config.toml
intermediate_size = 832
norm = "rmsnorm"
rope_theta = 10000.0
attn_scale = 0.125
tie_word_embeddings = false
parallel_block = false
init = "uniform"
init_std_up = 0.022
lr_head = 0.00329
decay_fraction = 1.0
Each number is 500 + 40 x the weight over the matrix's rms, rounded and kept within 0 to 999. Layers, rows and columns count from 0. Numbers have three digits each.

# gate: layer 3 MLP gate, 832x320, rms 0.121, rows 585-590, columns 160-319
# up: layer 3 MLP up, 832x320, rms 0.124, rows 585-590, columns 160-319
# down: layer 3 MLP down (transposed), 832x320, rms 0.0463, rows 585-589, columns 160-319
gate585:552546485539578518517501512545445458490515484480492470533493464460542521504531505464455426445502420554549517612529497497550489438521523445422498554540479511497508508529494530518563471530443485531513515541559458545479514562576461458566507491593509490555508526551498541466515495417467525486482453529509563418540426492498536535526452469505580485439496508516551475473507478506455495459470479462423423538491520507503507457441528478462470510421526517438537491485502407501615499480512496
up585:542542483486508452444442492542533484464529459451522521510545510479546521549462494543474510495466515568487547473540505496495497489560606514439465402528500513463531505484524477495488571527561461449510506464468507559536505512460506509424486504533547525554561500521536467473516517482567533463507575461483558526507521477484549458527454459517491474542482507525516525486476451494556584482546480508467559518456482499500568464465531499500501506512428466445486460516460448566570492583582514
down585:522536535605542456465517479521510527512444502564469525472531434505490516448484503500471579532416546442460492437573492433514598473488562511506458463489438500497491474436542476497464508486511519410500425537439464493539479481502563486412569507528513480571513487531423498512539544460488522538455514440466443505499487489508528524556414578464516536499505535555481491448517491456522476479449499414519368455520479502474518492543453551488478455528499503464512525520497499450423490481566508
gate586:534465514503527545453535537476583507551371537494537475500484460459525520566494479469512473480501444513478490573498464447454446507565488526463540555471475492486488487518511462509493552492447511506507493456582528547545490499530494449498474537578523473525522554502508531585514495488442510481426469466481444495506532567506515523453561486553445522498511516476513508492481538511461490493511507554500532437554492506534493522495533530551525530547546474496567482492552482505578470461507508
up586:482476565508497505437538494467485496487520505527518491447499530578509508508529499468564517530524441466453450476542538509513470509492542492545474474465509458386483514564477484526479464516442495496466494524494445506418506579511508526521490490458497440511485532483523514542484525539514496537448485428494472475598539574508519461505493465495430482477505455435460546516591582510495520504547513447485569494598573513456453543501499503558446478550516505521511461588459539482494490452506539
down586:468472476463468567557515475505460487563480481478525490519412539597488495500467495498549421517520486500535493420509480511494555532447490545459522479443501508542420498501515442521476576571541522519415464522478507477532459371432572495494465555602478491522483481485490465519496496458513519479451422442499487494472560513489550559466475517511532419482586523519575486474449542505497404543476499466535517486529525494510523521510514540482536482508486509557543509509502485602555564532533526
gate587:508484440519503443526520545495534481482500453515523505507439502530481474579478492447484482444548496476555519469502488490511554479478540476557430560536521475550536540424477494548461484566525515502482557518532616542528494528495484493532439510566466515531603463584513512515510492562506503563471526533483516502401495535502516480550509508458554551448497506502489523505491521504531524464554476522481566480516478476527495562508489469464487467539493469474458516510512482538545491411528630
up587:492524504513522436479481552531492498488531476536492511530484522582517534515472547503537496545533465492483499498484450516486524463475511499526512542436531447477444518501459386451518448443521494580464524483536597476482507541440512488521451527618545529459453421509534521545451485445483536528488431470556447493506512508523456420529538499483464431514485479472520472476543488522519548514530502475514529495482449543541452462512503443466518445517517487530446508505515516501489495454559550
down587:501441536519558514452480523487486477521493550496520542528446514505424591458497508475498537605519497528435448579457549491522477490480517509483528442434537515485537464514511499513491477526534484537567499455466451492502471530519492505496543485495517457510507508454588492481514505469480478538534475499462541509546537468412492473559544478532482501497450548511479488437479477522531498551510520482485449530567506502441541420449476479459517492540483531485525495483543515575508482529512401
gate588:458498511520562532460499536568555513575512488493469508447465509514508581460543482506518550510471539475503553487524490436504448460480453485501500476432470511514556463542506535515509518527494484568568479516495505376553502447551456519486513513484534471511510528518470471569533485558516510407490514552469500436491501480579523419462508549509497479493478495466516492503473479469506522477556498517465589518526481475478559491477501442436496483523494541453536552456438553459514590617532443
up588:487466473430512466457470406377540510468506508392551429523464428537553527504538507518500490431516574479536444489547524487497466522425563482472496480546490540492549581487524514498535550504492513536477561529448497518471487491504498459452531511454457477485476477463506460459443467527462463472456475506504534493517470527489476519519524509511461468495542400470515532538512524545493404483501486568471562511495481528445514539506507481606514492508505477465533569566447525471449531541470532
down588:506470472530553474486497494578522453515459470498523435479563476498474519479489449537492466522498488410448450504460417543556523506505543478530487458484506484472524462512403515517485497458508443442566502469568549496537509451537551551481528592454513463568505506470478479439466525483496554477500546531558492420540518493542540597492469477466484530438509567483421445568487522536523490464501549557532487457465537507587489536470558512537503562544494493488501555524466547501570508510489485
gate589:531507462518524419475542487500556446527523473487420522526519415526492516492465443501534470439475484521577508489470523566472553430515478453520524464497554476504534411533456522507487449494538551487461564463540510473527584473556506429492505490512469444508478511484543519465444486502518588556507578609436462496467429461505462420482499443464530529489530555523452444507442450487494485512573517421572435459513517470404456502464583435541472529498521491509469451491448491463463490526468557
up589:539469452570420489495527518557522539487517438414579553461510533569446474491475620495467469544528425539421487497511479512551488475486446469470486493468523537554468505463487524468451539470536467549567470558560567514457492530575457448504489511487577506521444499495472461565511536459505564478493495536522488443559570566560520437583508458466449541507520503571543591519492469539496495437527510508494528532487481606511461480454480469458570478528526508492499568515452486512453514444551480
down589:540493501505451609512579552557478447438442485506480504490459551486487438425437482448463454454545471529472493465572565472583524483466471507547481497592496511464483522457472549527456400445510527395531472487519563486412464529492505477496534494514555570513434450481516600471504566476500497592470518630475523538531494514530521495436461444471545472493456546483490461552510486452539495485474524496525458477534470471588435448462462439403550538535587433474537465563546498453491412455479474
gate590:503465457462482542507514497511459539564476482562500522501471428509480499537419483503516432512501452461481527449505496514513447548428504481495534470545585446501491567520476524448476546510523500460563503472515554498517493448531465513582498424479510454507527511438488448444436553560519444535463589475474499475548524496484486448494514506425568392558519487507539507515623580504461451396478426490519513508522432447496514541435460435458503468469463460416505528496512496486482546491498539
up590:480504422480551568490567431533521491437502491484552477536531441503424551510508435488510490493580527406562468468566499453539539475487401454464402491528498499466476554508489445526526581553512448452517534524494507525500458483540581390439410492480513548538481537457514499533468467450445525569518450502513579474553502489524485479501482522510475538503446562463403516536436486479513519513505453488493490520467411574485530473484520524548464467565505431551597525503452501431524468509489499